Weights of a small GPT-style language model, trained from scratch on English Wikipedia.
Size: 8 layers, width 256, 2 heads of 128, MLP 768 squared ReLU, vocabulary 4096, 12.6M parameters.
Training: a variant of Muon for these matrices, 289M tokens, 8805 steps.
Each number is 500 + 40 x the weight over its row's rms, rounded and kept within 0 to 999. Layers, rows and columns count from 0. Numbers have three digits each. The size before them is the row's rms in percent of the matrix's.

# q: layer 5 attention query, 256x256, rms 0.121, rows 0-24, columns 128-255
# k: layer 5 attention key, 256x256, rms 0.126, rows 0-23, columns 128-255
q0 116:555524535491520492498570525558478475548518591485527490515549497558539499445424430588563534497516480523509463465448518525503448476460517517449499456509441505514566430615509590551474494476503482577542533513526493403509504571551499444461589489469496505514481510514538450562483573508517469529466528510579451504515517386593479502509484436535500534544629520547533509494474472427523462486500
k0 106:530461488539485440518527514585499501485466508522464519543438425520527443493474588455517566513497467548466506432524526497443479529464584449551448508560519449571486508508448418545537519467452497518436501486522497485468546492542514482436534481557505477501551440449558505501521468487535489489509459491472551502492521501508561515530511465482466520501519502545400521430533547437503546480487
q1 110:548534531477512540473470469521575505457534455515496462508437492509518488534471512488521489560513536474465533561436434496508516529540420445484527542493514491547575490484472486410486501473552495483563438535437543513493504449526466550510488524462447563511543516478508512506525554535456485463523530537433531448574535554543466474488540582573534444527430516467532480459476476555487482513529
k1 097:521548529590441549482473490533516505551490536515482543480492499578478522565527404470496486500491528468445511523522470516523517544532443498481495503489451544475377477463486507477516438585503474514542494440519511495480433463527474493607471589436459551480469491540486505521578501511554489502457448532418509540537552527477451489482480520506548512566469492481534519512515483465504521564517
q2 122:484514497489547405481497561457461479500456543495509501494544489572460499454500437588509554473562542513493450478495517496590490472490550538429531497573507575508488414555482583500514526439495528527497508518503451471513494569474443519552544492446523443507499523490544482538504519535558507499482444416534480494469444444536526464507522472516439525498582501531490514487502504500490518471444
k2 125:481484528481504530513511466425456457462491530451507436547483485488544393528477480558504502491529468508536501556517529501502536546451532555465577433487499530534493471506495502547529548438486502420471527531498524488560592527522434461476545441531559469518552512411474464426482520481516530504518522463548553514496472486513521452509455509484440541475535514491419541484485538550507506475519
q3 104:506546535459483517451571440489532505446487479551537430490485491480503504470477402507469504535537521411538502540492412498532526519512424480494548439480512484500545449475429519553507467550537470506553458515462517461462531476511461439511572500497468553526556544555470486506504545568450532471527508502433504513501520415532427441538573510507496553543487507417555519536511445532499530511429
k3 100:484543531546472550520573500511516484467512484520491571518496472475492492493488508446530450494475552566526487461539514472514469446465483520523532459602482441514441500600492541615454529544512481567440523524465515479525571515491488526527448507531560514489502486502513449480523440509471489518489543473507481548513526474477448479568480517473462531473559544533420527463529513451450489497511
q4 116:463519507548415502543420512435512509517469490476491537491518459557453495531588520492496494488516494527492533466549517495489546509546470447521480544450495503487422476416534520512502443515509555391534477494485491558543547499461476563569480510415538518398534465469543492493506492532498509422483468495449551498466503591393524504497486551473463464409513455501466506483519525523437468498484
k4 100:479549550523487480529509485536515491543555537500459487453485457534481565539511457489524478453396580411516519521470509515600548526538535600482518478436470428512377453443485545490494416554469472478512473452517497422511548433501455567567473575450503507482480540523498473473550497526496504458487526492410484506552562504493505477499487543486437494486530484513489460513549475484517513444476
q5 108:467496453571554495577472569469475501453450505419521573537516500608446531550518496520515512507464548578472466515504468516530478502475514476454541595498577509443518414488459530574498491439508502492421499536509465461514519529490443493514497484477498442511521470470510497500502517482546564471450445425452475471490498509523527527500515421490486538425562466493462523495480531494510484468469
k5 101:523537433507515506537500535547531543557487506500515486524469531540511488441529494481575531513548478495535588518521392433440555561463515496458527519582505560475532549530495430506478551442497515484443526481489503531541484507511489503459552537556510463453492550499493499520541418437613474502494516494536510463590491537544534541504446473495495579486523530507468552546450581441576466431498
q6 113:475531467545545490524441451523509487494486499502502507444495480532432484519535472464487454501525523467551423456416547541563491429519468510446575511444434510500508430513462517473493507513536491553535482455510521457467569480497516478505482501441488498545479447443513510603442513535512498448514487592475524507512598440512477484427450507513555485509554451541522484529495498538441530450476
k6 123:493493475544555552516482526519452542537522466494502488492484489456583521477411496530503518509470583487532525490474594494468461464490475492500529542482455435455524392488558488496469489493539517522465601496506492502500477447517495520465458548471515531525457407475477471583502537549540545530447513498610518563579529404581556447444481445467572469485529554572487490487509438546456448482489
q7 106:460453478517441530532489487476524545549464481477458641522497554540482478532493492498515461470534425549440490429479494490429486501414431462434403502451556502508463522512538513453524477488460524545434518466541538541469441438547544448487582501545455504482515497488396523535519475534524511465522499553459469557478542503495471480576416529446520474536497525498519534492495475400508527495516
k7 104:522517545533564457525512545458537539488608453476586543458565508455451591464501477498485540502411486571494463491516468454469493466484470485529420541458526444472433554531516535497477450517477510466500485536492385554419431399509453542546540513525531535495524540539526487495522471523451503523518539561470480474417496505444420532492469530456540564485463472540512495469487466469563565539539
q8 103:496495485406512481509532518549527517432490511523560519516494533527488536473486467466449460577497498449455450481450468474515490465486565537500502529579542508528399543613492417530514502511481506535468530545584481513462444485481536438503507470547537459515520515509516573438454493476492460517508448513512538544490488594450527552474454467464498561489543576565449541475495476433511590548542
k8 109:478481536509460428448462468476518476461531539486568467511524484530528476472526485486501435496526470505555464422499460491514531526466527539456462545536503546474617518499497417529535536454472567510501457548478499453503494551518471495436533416542598502495519497469476478443499489431440501478566455469525457438544443544468451557583455470468486512478609461526525544486592563441518520490490
q9 102:511416515542524502428518505460480487523509481465482461514483531560481502497468531559475533508536474447575530498486527439597563549529518552428496510494541559499522514477530606492497597451545456552503563481433504498542469532423490478555525519468565415481448550510531539530460444408521463498466461532531514468561460406519541463432448473461509516486490448560555463531499522507443509505482
k9 103:490462468465474454550490526496498497492456454505470489539477446547518467488474498560449503530525549496575573528490428582538543528488569501551467474445467485491507518465503451515467607465461507509506509535449513460602490516451503498436437466545436442528529545465563475441450512445570479435511486515469511478497510471487483462436511447557535428470455518464498521506508511472547458507515
q10 123:458521545505562535496497552594487555524512510441459564474496506556600535535500538461544461526458468517476430491490486509500505529471442488582445499517574475413455478475506495490426487525506473469480544451484544516510506424513555467489494474584479456481453539531532491476510463493511511556423529566504529518478545581463468475440474475538477543472572560493468527498454561502472525488450
k10 090:477486506537498544590479522528504590544493575457527462525477500496496565505497512529522514539480528463524536489478519512490564495523557454474473547510497495457484458484513470499435474473464392480601540431524533495484426532473529468469458422592445486452540552488505602484445436512462548580495459537464475506443555474525446510490493458439474427523456461463501497490477479535526511488439
q11 103:473491467497534496494563519493546522440455510466431413557464524443465513441481603577506519487520512509495530472461493493477521452469560508504464543504535545531548498545460493476479547504479449560462498478464550452537496516481451432432527494534510413474475535482603529516464520447479454508525468529520491443573517445570515536482467489528528490508506462491527462537511463546503530417516
k11 117:467467440470394477509551523511562514455551512516484495561507496576527488497522574538540524556594503490478540502512438494465545579435555541474505562508533546530624533455499472526540536512497479517508482529479502488577494553467451495491502483506466468454490533485475606438489476456524468438532475510480473459495429552478524517578511473464504542525482499473471499513533575515526583518494
q12 102:509446435477570543499464540543509444499502529466523483484523535494520558510519506568482489487464486471539537482512507475482555530494523515447510478479486521434494431522523525438488536490482526577521500427441480467497505575475460557455525491512597480533526585535589480492533558457511491567489457485516485413500416465501547481434561449461465485522501489496504483566528567413530532516434
k12 099:501537490440545551478503550515468465538536473450542482509507492513495595499465528454448432522437516481511457437475531435546477500475498569467452518499493499474539489458548505413502434493446500498420487497454568512448420570555471490469538517572550492440508525454559519573453463544454509564443481497510459457492506541433517499474436548463456475470574546512488530514482526497498436555522
q13 120:481532499425453510487515496544466531504522470562507504478529511468482417557522492527436495468539537430571536512531499519572554458496364507472530463551468468541502495477476549465492494475505514504523513493505529557454467467483493501463458600400430548500450531537483453455507568495491464502501488517468529482523502469487508533430552511538542486534409547492534458487462440531487458472490
k13 130:517518519560556546491533474565482592505502468493504594486448471472486558563513474436520515444501517478477501534519520486540446556506426462583487474460507456478457497513472513477520436549532483502506515455557528546461471446467530507570467525486477574513429437582491485554511539608465515467491499582498563551526557510473485516521526549530497467558440513522518448502523450486438485497516
q14 106:435534499538531514524488447556483445508477471497513536451463429458393498474505433505468491524433572473446499556485505484561499482493457505472512484534499508505490541419498478503503478523462496487483384520545480511490530495501522488436489549434517546488507495480534504539549550438471531510545527431431541479533549536463476452483576477533502492550475426444484431409482527479463455599550
k14 094:448577560437500561552523470561486459474490443467533519464456503428376522496441482520480482471450515488489528501519540486498488468428545468445486405442438481494436498457513531469450509561507521495562485441551515539535476412614499508510486550447450579508555507510425528537557525473551484523458533534535491456523504482484458585495542530501487502521459467521555525506528456461511422558531
q15 102:487467514540446489476562501527517521522548517486497476491401475594508448453435484497430533467489431420457513488419475486503486503466467429537496507504434477523525525499540487505520566511537440471515483493516514531558461479455444506471488548560507486505488461519458561480534521583443476494536451589510490475495461516550567558442555543498446447547514468490509490510511482464475531513512
k15 095:527473499543506508563534457486457491517531531559476496485439523491443483424502500516506484476529430516543541463479499515561493459525557464502527466476553477496494413523451524627508507463504483499447458506487510501525522497497486418464490459498547524502526495478507522444506465471436504477546510499439411470495536476508456533480444503480548479490531525532440443547516574444581545501496
q16 101:514534489474524530548490468519488531515508500459473511583560511454502527431479519538549520474435554595518401500540489519532478495460473516493454527550518501526558455483520554496481465512515487480523503524517540543561518598524433510423528450502537444478515523534473509461524543472499489582397440459493510427449497528559558508442438491505523483519561499487480501503574535507524593472521
k16 125:541458510430542532544525522514555491544584534463593501431421533548523531442432492562522528522559532541472503509463544471490535482481529477511489522419521510503503572519540417449527496482500514495475498490504405494513474557556454488463509500555535474446528515526556519531508517466446505587495445582508437497485491486536552533501500561447476418421566510488505489511555532510536497527477
q17 119:465536530573498555544454504551536512561522426443507484488506541443480473538473517480525447507484540473489490462522481509509586490460539547462535483468524454559383462442458458466497529536506529510411464486462567500512550501440521531492381556585535527483459495513531531493523570536511489425513431551532484513564524558511461559476540517508540431477520478526528465535546477494481466460499
k17 104:540521551575520573488479457560538509501552472458537548457572504518523505520457501509530501451444476522499416521556504514450543486491476474528522502454472464504463495550488483444482464458572495423460516441564506556490500455503482515551571524519463518498506469437467438533519570548546542496447544590514474477554614540458459474494541534518501436534459494515515467559457453548526383548475
q18 114:514398489430571487473522501500575522503507563502486482550462506540547527435481547512545525545507455543545469429440526468462493475413501500544496471521513474444545499583512428456500446461444498511499490556554463441531473536506567432541502464527470470471507540508492471497482409501524476581526443463479463560467411503514525522543466504520483528515510496537516459476419502501556494515482
k18 128:495446480489530510468483531485561456480535516504499463530533509501545565431504504569501505564545547551528451476457476516454544490491476532478476588512525492477566518536538462467459550490473561503474486484471462460565504514517436447444503450644497477440474547471552525495487491458458520572527463450492417473431375589471483555544446508493398471476478464466539524522437553477531526520482
q19 121:495540476528547586467501512494564501496469449428490485454498512475510454541535486508538499495494509437484496466491471521522562477517514466497520518450512478529442443508495433449480496470471559514487437472440601470510577480411479482455467524605534511501469532527563542512484547507527522419577459495505446444541502569500492580494548527435464445478504512469518524567509493463400509519491
k19 112:483526549484543539435521421517507575509532507448526554453473534455479514528533457441500533443427517472490439470528490494500504477508408463519553529393530451484474465487432487500438460566508488515535510455531519512408567500495486582560501549473565538524487485548523506496471525540487507478477512540534512519456565474425481519463551519490472430504498517504517490503531512493449484474486
q20 110:495524482547564589479491522499497457470474468477567483466479539490497502536437443492478487560574457464523469459478540537541567527503545487534492456472525499492397480547493495491517511494560521537553440436451533494454517526517530547492483485551489530496487594525543525464551524511433514482572542552602530532541490511498500507476537528495545480495504545506518432527519493477458444501483
k20 108:461437507519553524536492435523530515497523475525481525494568515521509464529518477503532461459435534440502514476535477464583510536570499439560495451464555469489417459527470476489501474544495467478533435515508560502452500462478459511543484529498492530485513541506553566470494578604469484546450469490494565549478529525533464470493475511502561529443449549528545507534566453450367546512440
q21 100:465609525463454615499438454513494483487509502482496536516557505508411511557543448490491431450455506493563426533524512556531480475497487547502487475478463484465485502465494510445499476593527508550440434518486537513492466405461489589522452574479529507472537526514512484517477544486495505481505554575450526462473526532452499444483521433521507405492507509562481462515534522519508471450499
k21 121:526536540537505461503525484445440505492441465501506542463510516508447521539546487516563498461487440515464465459455514555529499503494551425511485503521442501543449510472465531469464408523526421499526489477528509453462481488505540481616480490428490551494448488537469436510476505553523485432500483509487568508548524481513575494482541472472472518530515501585467553473538492515463585516491
q22 097:502544649532430526541466506540492516518519470514467541498473500438549473502514521509498507479526451505429516604499523532521528453523511496512494478559505504558481472440461484519488492598500536563534544518514553562505517441422518501520470508458478526504447502558557476450475560564553448539513537478579498498459556456546508489424582510545569548472490496477440509500527442477507531533471
k22 105:527508581499499537555518485463452476569457560500490606455515530502501457520502512452462487454509514567477465512540439587541545436476478419536495427525430460542527464562426578505461477523526467452534483490539469477470494409531519551508463596413413499468468487398499450522493567546531501550547511497519526458450651465520517443530565504510511563483563479464512450479499435471502490480475
q23 105:559468419521517492475506443455521472493459480541474440472531550498481469545458546458494527611554456491439520467481474428496434570546506558534476525521512536481530471499499504552524665465495518536459538494526480478537471474502491490529549558508505506516517539490485496431473478410479412580514510507487495518509419490494526479504439459513523501433471504501444494504480453482545495498500
k23 115:558466501538497431541493506447461505455515540569486369545517546537432473428511509514519524587511502563546537475496497432431528506513579539468500476578512509505498520513496464525515506475491504498473500557547512480553461502436484506503487465510551423538531487520536473453484511488468493486513545516543449509512460536490510516556494479503460570469581496474496507490542539516491551492471
q24 102:567468550489504506399488440444501490475442493537482460575476479498497530527511556439556563502558587541508509535545487518484493538465570496572504506456514526536467553520454527533524517560490515580481477532462485504580480470455492503520506477491449494441586546465556554493455534479474473566561451509505462497494526505504448547515461509540496553532426542464568509499442494537485564445501